Weights of a small transformer language model.
Size: 10 layers, width 640, 5 heads of 128, MLP 2560 tanh GELU, vocabulary 43992, 106M parameters.
Each number is 500 + 25 x the weight over the matrix's rms, rounded and kept within 0 to 999. Layers, rows and columns count from 0. Numbers have three digits each.

# layer 4 MLP down (transposed), 2560x640, rms 0.0171, rows 1663-1712, columns 512-575
501497482524463574506508478523496503462500510491464496469500483505480545536518499479500456455490486555501490487450483508492520486490482457501488500523509483490528468465509484486492461525492488
428445500515488549486501546465474466487504479446511515456500531499467523499488502533493527523500472523501493473528495498531489536522488474514523430454543482499500510480490504514514506489534488
521521481528482466464542499469485490455440484491503460508523515517502547468516512499535509437536509465520530563488552530520512485514508500572534468511521507443504533509495489529509559486519531
473533529489509532543516529506528436525485529509482493485491485529461500483514483499491509490495508472450507499561518524464447517502468497486515526495529497487490469545516529475489493479502515
559467508494510499489525457516532494511536467505491500515521489448493477468509496520538497529496506464487505486497510471478574482482496530489519494506472497480486480494458515483563519535500508
476486466491522526513500476528525477498527486539493494486480521484547513534505516486525525492522519490511473516487512474505504529481523528522510479533473503486500490451480524504516484548506505
466506493445506548465456499511483485518487509464533505488490502508504513521468505483505504531492519520552530509513524483497523500453470488528556465484485497481495502466561485471498509541506555
444493484432520531524494524534494516497506516531502486503492529474466515515511464478523485495528521480581519549509500521491504507500536462526506504560486507504515476452510504509487507520490484
514451532484501497495465453510536505486495507489534552520506494461491552479485504511513499501492520532481494466499532505513486510505487487484516458505459504537482505526489524497491516529548548
499502503473506488460442473489504497500520543516525521479484488477533494549474535506482489511498546522484531469499503539532503495482506523463521526486506503471441453491509474487498491488503481
475496482490513533530469472539496461509491504483517498551493520523511492479539492517491498495497507492516483518521536532496533511471530491524530511477461487519498516479499494501506483488526491
426466473470508516515508501499502480497501472480475512542532475532483502541543511492518504419519499446553501501501466448458501492535500496546517498485528507546525515461465497504501505518497525
539502512495473499524500487503478501481540507521514490529501488460516520538457479492512473475512499530521493515524468497504474483509498487427488525482504484498493503440523503508479527457482486
516511484539515535505493496514504474491449519505538465499513540496466508527509497520509430498507466495488517510512538484520536485460528511510494499525552504549495501470509510501490494507508531
450498488502513482523456502498503521480523519511519509502505451544490470460472480522459561465486493498528512529493540483508497517537531527514516484525474493493497471502507497488502523463502517
537480490482511491501523544536545524487503513567483494523529531481524528544417542501458580490510495503558553499503522492524502493501478510488561513445462500549435498492532489464490514458463446
551496496502470474510480486482514547508520527507498493476499449480541489485545539475529549453513488511500525431477495488514488483481471460546507516521472485492491492507456473462468548544520508
511509525469531482517504477489515441490485519531501499530500471494466482473518527519508425536515569460447517517497550479481454502484474462499513517529480516502503492528522516490509492454517470
529513492506474490489526531512496518527452516467462475523533533443484491506486469499490511501500492437480480521512471490534519498516470505490520489463468476497494525519518509503505472502530492
482501519505521498555498496504483520522487498522460458534513485424484518504556527511544537468491505471514464526465520530500467516499495471506476490472522487539514459541461551488493487495490540
518503512495511491503534486473510518484512476507490485518498507478463468464529524527486517483505479499482512504492527483537485517494495455474496538465433508525506520499472509487520501540522460
490581531551525499492489476491525500525491500516517511481497438495496442440439493519531520521500480500549485466505479511482512470529468503555503451540515496448515553544461528423502503512502460
551492490516500471484528497505517542498497546527523485505515501530537503512449509489525472508507464500502490462523513510549485511521490520503489469489480515547488506469499519485525469490515529
540541503507481441477525442438490539519550441502502505474511497513460526466473491487494450521466503468494499521503503476462526499502513509474488542467507497481477456509496446497523465516488469
523528487520494470499495482482486505462486499534515503498473492494510487499484477501527528496497509488510514478470487491507521496489522480474505529493497498517498526515478470494516505478513502
488499490525530495494459482546515476501488513477470504525499511518467480502441477485490451482512526474511530510502442476441508456475437509484497539492487498488514511485476495499461513478465488
461497527512478552515483476507526474484534490488487510485494540513493493499475497453564484490516538494500502534481458520459490538481547486509501432513509496482509479489477515476507497517469489
493522497490451463492506500507487507497514567471468526452524519484491534566479534519496516517495454481528572504482493440514506489526500467527494538492501463519473540525564487502460522487492514
496527508479524440483479441459527502484501495555488493470471502493501434506475498501509504461489518472488515485526563498461490515471490503465495486488525485444502463512543493531476517495510479
492526481515509495513501450477474500507509506531477488497522455501518499512534498511491494507475521498554500480503506519472546520503513473537507501510499501489487448458513486490462482511503508
463496501486498520520471526536491494509495504496487513515482495520496510481499516451460484471483515545510505518471479551476529513454509483510515534499480525470499520474496505490463541464506484
487527499516506458499489485452514534488507526542461469524480495430465502522590524503531470483484497473531534545465525482489477536505521496564486522510495501497500521461409542444535508477504531
482482485498489495507502566514468530477541481473518495491486527495532510470524485531502486437532468510512495512499478481514555476479498476513494526490546502551516545489488530500511484519456486
507530466510422544487504498512517491503534493506466488484514479480523503535457532492517492495507478538533498448489527511527462483488448464490517463512470470409490487502510438458517531498453508
528492483489513483490508476571509509478494477507542524458486542520473501532512497502553524496488520481500545527462500541482527512516494464496512481533495484451479534532474477512504477509542507
539484484467513441477517430461499502481477529505495500514497535508448472487517507444506480528475550421476487535509551500495540522519521496562487503521486534537478496541457522519480451491509510
498461476489507504496533508541468553500508474493509468498517503431447526489486490482504521457502499383564499519519497534478526475511544508519499478472495521481492539490421460518491499503539530
428465502451521526485495515521508504507513496509484485510509534505484517552491521515558468553519575463526501491520514500545497496508502513511506512478495524448518458488495513520477509486500493
498479477481473497472522503482502500518507456500463504506498506512474510501503488467496463488519455513477482508480503492515517485491488494501503511484500487501471492529464499474461538466482534
473520500507529496478503515502503514497478531484499476508475513504508473511515509497430518520540513509516512493459534488470511512503481503550539507460534470525505459531486535500536545504491512
501494492496478528476525520478466423540516502514527479527497545472478472478544447494512443478498479483535535555508508483464489496486457451389479505533496501501486511514472524427491504524521464
463503508515515476508481544531467483473508503509557522525479496499446503471509498521504466481526492486545503489462520503517455490513490457507485547454493508503500465555524514510469496507455547
543476501503501494489492505504486493486479525508461490479494505451512468434499534457562550461504497480496442484478510461532478500524467442512478519483485517513512543576496503512495522546529513
536497504509517461514512521451478531512504490500471499495516509518492500521498506515469491420493508497461486490477515479544510497506515473503507534468522494506496490532486528488509506554530498
506481503509490539492448485496528461480484534510499509524498496574496504498489480486526454437504541529497444463496490537516531492449475481492488542445488483483508514505530514490455495486454524
472444486517497592510461525478481512512516523465492513499511537530485480467516499480503502481515502509492464505537516539517464512508520505511505494467561483485504489490481490494512487507539514
473523506488514511530488486466513491511470499469466510512549496476490520469523496517519507515537538491485488516459543544531521503494501483509499486475500498485486474519511492510487533503480483
517500473490484511491527483498464506477490515468520479514500493504490533477509521481498498546521525519470505541519467545539454524517542507481530449501484488486492443499518474527512520514491499
497472499503524489504467485517488495468490482509519462515541522496511477503474498539496495515484500488511477502516515482539498505466481509477502541500470512482506521506521528472499496471500482
455517515518516531510487510456492478502479488493514496459505493483525480505504515478502514544517462501495502515488553537515503498529480507502506475547466473483487495496515518495509517515482516
# layer 4 MLP up, 2560x640, rms 0.0262, rows 1664-1713, columns 512-575
499469500498524538530530509485551523522527477457504527522480494470488545466492541469482456487509507502519494485484517513475475521482515476513495526504484524539526458477490533518487512501490487
472451515549472481526459528496543484523493519465538478540503506497557490485531492498502497477542492530475500505535432492463496498531512458544473510509503512523476508465503601514448484504447495
532497475495515520505517518522442496484519504493539537510538512502565486519518500499513482542506456490493516489473465484562519480503510491532465510493438510533483537477462460517524505540514475
419524515450495531531452494484504487505515511523491527522438513501521490500508487510476509522516510550504529491531506530495458469491501524512493559492485532518499553495543521493470471517528488
513491487476449501459536445479510510499474512456529455437507472471451528490539532493513514511504537480502510517487499519468495516499494453497537479484473492514502482487528516502508555501557518
528507501551490441490542493496518476461459508526515490523498503503545486471509475490502506499512475497451532559537512546507475528508488491461481500500497522475481478524494514534540545529457426
503478525484477514517546477487490515529484503510482475497506522473514528489511525527477539485492507480455464510488517490503520508519468544516514485488513504486515484534525488463506511455537486
486460493463501541487513502469522474482509502525471493481475480506506484527472549469496550487480515515536485477495467523509507538509513512538458556534497483482501516465513531507474505479487509
459479484513505508483509520510536470503465493480485514522492532517474482489490483490511465531535446485486499487518496489478479491484495478493471530485472495530511474471502500511516510475480477
471505514554522485475559530522523520475470501494480448478484462521468527503469507523518523491480473529488468539486461516513470501504461511464514497471510544507509497479483520507489481506499540
549564511520535468524478488473509463504453503467502465516480560461484500447502474512462472511492517523450481564483523539531512518509503494487453468513466476507514486494510487484531491514511446
485477499550496510473502486500536482513481475512463499469487505535467456454535450503522464525517461506450528508470508526471517472493478465469498517529520509509520497499500529498513470543488504
492496535480511449532526478473487516471536475486456525512513476497485452476537482479493528490531521523496490496505558528455481535504490458531491509504471519452535530505479492484519555496509507
528499515484513537501523497479495504502467482478502463524462520476510496507534504463506471536503488495472502529520517472530496488490466496517493510491451514498521520508479517486548507526500468
515509511511527499512521495497482459495446547482516501463468509513497533503527463502512525516539509495527495526518517498495529519507512490493520498585502548470465465478521514489509517513538521
439489512498495489497540481488485462530529506511481522506479562538490511514439459497474459514523550497506498561493488515524509521493533491479500519490530502461493523517515521551527488512517460
516456485491474528483494522560507519501477512472501472538509515472479515546533527508496500448503469495554509522473442475489433517505528490509486505517541513521464515506476515483503489511492523
477498473492518496483511471500493489480532489508552519483451474495516498512524528522504521490478500505515532500519519480457501459509525462524457477548506554509471478471503514481462554487479514
471527480487484491458535480515495462499522495511522527514514544492532475461492472508529507539502465525533480530512481479531498483504473476513486499513520503519536485470514481501499468492524497
491549495486499458509484504519495462517484470496512511512486489533498540528423485464525482547474512486521550503512500491481474525503502512495514454545534501473488490510543488538467530483526514
548458489512440478508511500529474442499483528454512474526507542473497523504537478479471463499504509476479520536521531500471474440512498467533465522485496499533498464444511474491443496454519516
481512510462486497542475513500484496506475477478463482479523478498503480468556493515502542506509530504514482524507487510438519510495523500516515542490480504467524505517466511548493533545461504
442490512476500529525482536500501499473458502518475510521521502490547448532517491505486514502513485509483524474490483534485483456506466520557525488522530509500511502492522534534452485488517518
499502519522484525489493501522489450490466531515481492505476527475502496449516488497488483546549521501492503560533470499491513490490456486484525489501499487512504519491480550492505537521482485
518503475504511479570543518493489545546512496493520499479523526458510515437504492484487552452524491510494454477537519528538556531524481527529517505493503533522472498480508499471529481516479518
528507478508525466492499533473487519541464530493544517490525510478532488466522486525494486509491479483486510513527530509532512528505462479508551534544542513497491477513495471553507571472532455
471517489524500536511474488495546479467483511471479479469505519493550500514508512498529468508510476536477480477456457501556495494521480504491487474528475479519472455501464533521512506517468463
525529499493535524509477511481497492520450506475489501491536483463529527509534473480521495509540508487520500553481506493546524481480507533578514500471444482484479514545446509458513501495515501
511492492469539469508502505525514487520486502465496490470469510455469488471468504464480535473532525514433482513570516478495451495517481502480517503538502526460510521513485496465519494459506519
529485511465504491519527478473478518507527537485498517513467490488506497511490461530485462509522467493536506468493517494511481487516499493483484493517475492504505444533535490513481493529489547
552499487499524519475561524506489477487487513465489526512493535495470476439464507495531480471519513493458497470530489504476516489533456455546477485617515483527514520492485485501463552454550523
487516482455509513520492505486485462504493475537518518480456454531501499508524517522466496544495515477478511513452508526489485540496541456478511508516468516482451493548473466490485479516485447
505492493458525502527471552517498506486501474460485515535527515478487488507514504513457515464481516477477495538566450488484520484509508506495521533499491512516504453451510497525535474478458490
442486506462446489536491508475488520524536491516485495559528499473502457473489466492428438479517513551483475494525490504529490510502500541487510534473500500482449475521535493479494477518458542
464483515480435557524513532542472550510515513463528475479467526464497454505478477512489522508530426557482495466451451466510448482521511476497478482485456490512481515501483490496511500507533459
531534495481535497531558475431535481481449510517480496479499539529482468474509515539511493520505483535505516501517484487529503509507425435466495524543510533538515468568549495507543534565478491
477519476510489511469491500442499468545532471491503512493465461500547479500476522520492490458550487506520530486539533511474540476481497466493501535499506515515528490493516493494477504516539531
489471485506482517503484510488552479512486521489459464483476521496538504491530487495533485494527535548522496504518460480477491485505533510495498541532511518534490480521512512496468538494456497
486493478477457510519483529517492520548502487486475544519521498468515498493522504531527512490486456512513503488502496500537480506466511516503527535515472485541514548494532539537487492529519459
459486497456464506550533577479490499527462536442507460515480525409479509517529480544477492495495491493491487550499469465507480524541498524525532460541498528529466463478557542487500489500460467
530497496516458484499540530470502496476527455465471516461508520523519490470513518497489472484533456499464494477509512513444513501532516504510498515518463499461511529489473520497541511530512489
481501511477500509535519478515468516529476455501553471472511474522457500532501463532489522478493511516520551519483460522478495476542516511520491482514488504502482452470466511476488483472479473
478485493435474525516509480462508452488497544479532525512505489458487509470559484504533540557502528452535468566513509529496466483484466497524483470476542499499533501492535518497522519510491474
468499545506514504459515498509498491529512511467491506460522545482493504476480507478480486519479497470474483510517537482453468517550523479495464539541490516510490517518474519543517523502501483
506499513518508495499503501503511504521493507504502509487491459505480520498475524486509461470486489488492475462484499478524512491510524496525478529538461495524510473501475469525505536456472517
518484495509478458523537502513487491490486518496493456520508498491488547496518503538518474484559516481457488501489470505471502462492504512489521500522494517506512455497489547507499491488485498
479510538489519504476485520514540488477506485465466489513483539528481523509527496533504446465483472449497501509491523476491528520488501521487474512509505502483524524476526512498505488508509517
503504464544447498449520502541514473507503503492472502542463517493462489482501531499479488465519498482523485500509486486494506500516462503530481469528493502495508473505561517502521519511513501
485492512488464507506515512556543506505518517463476501534508508525506496478494490489491507471501471523466503485490456501481498496453549473544460479477480480523481525496519508497503450476488492
492544539522485488524507524553491485528484488515490512515488488455481489460485520514512475507544477504488515509483481535495493486543480488503499536493485529493522507515527489496512514520488502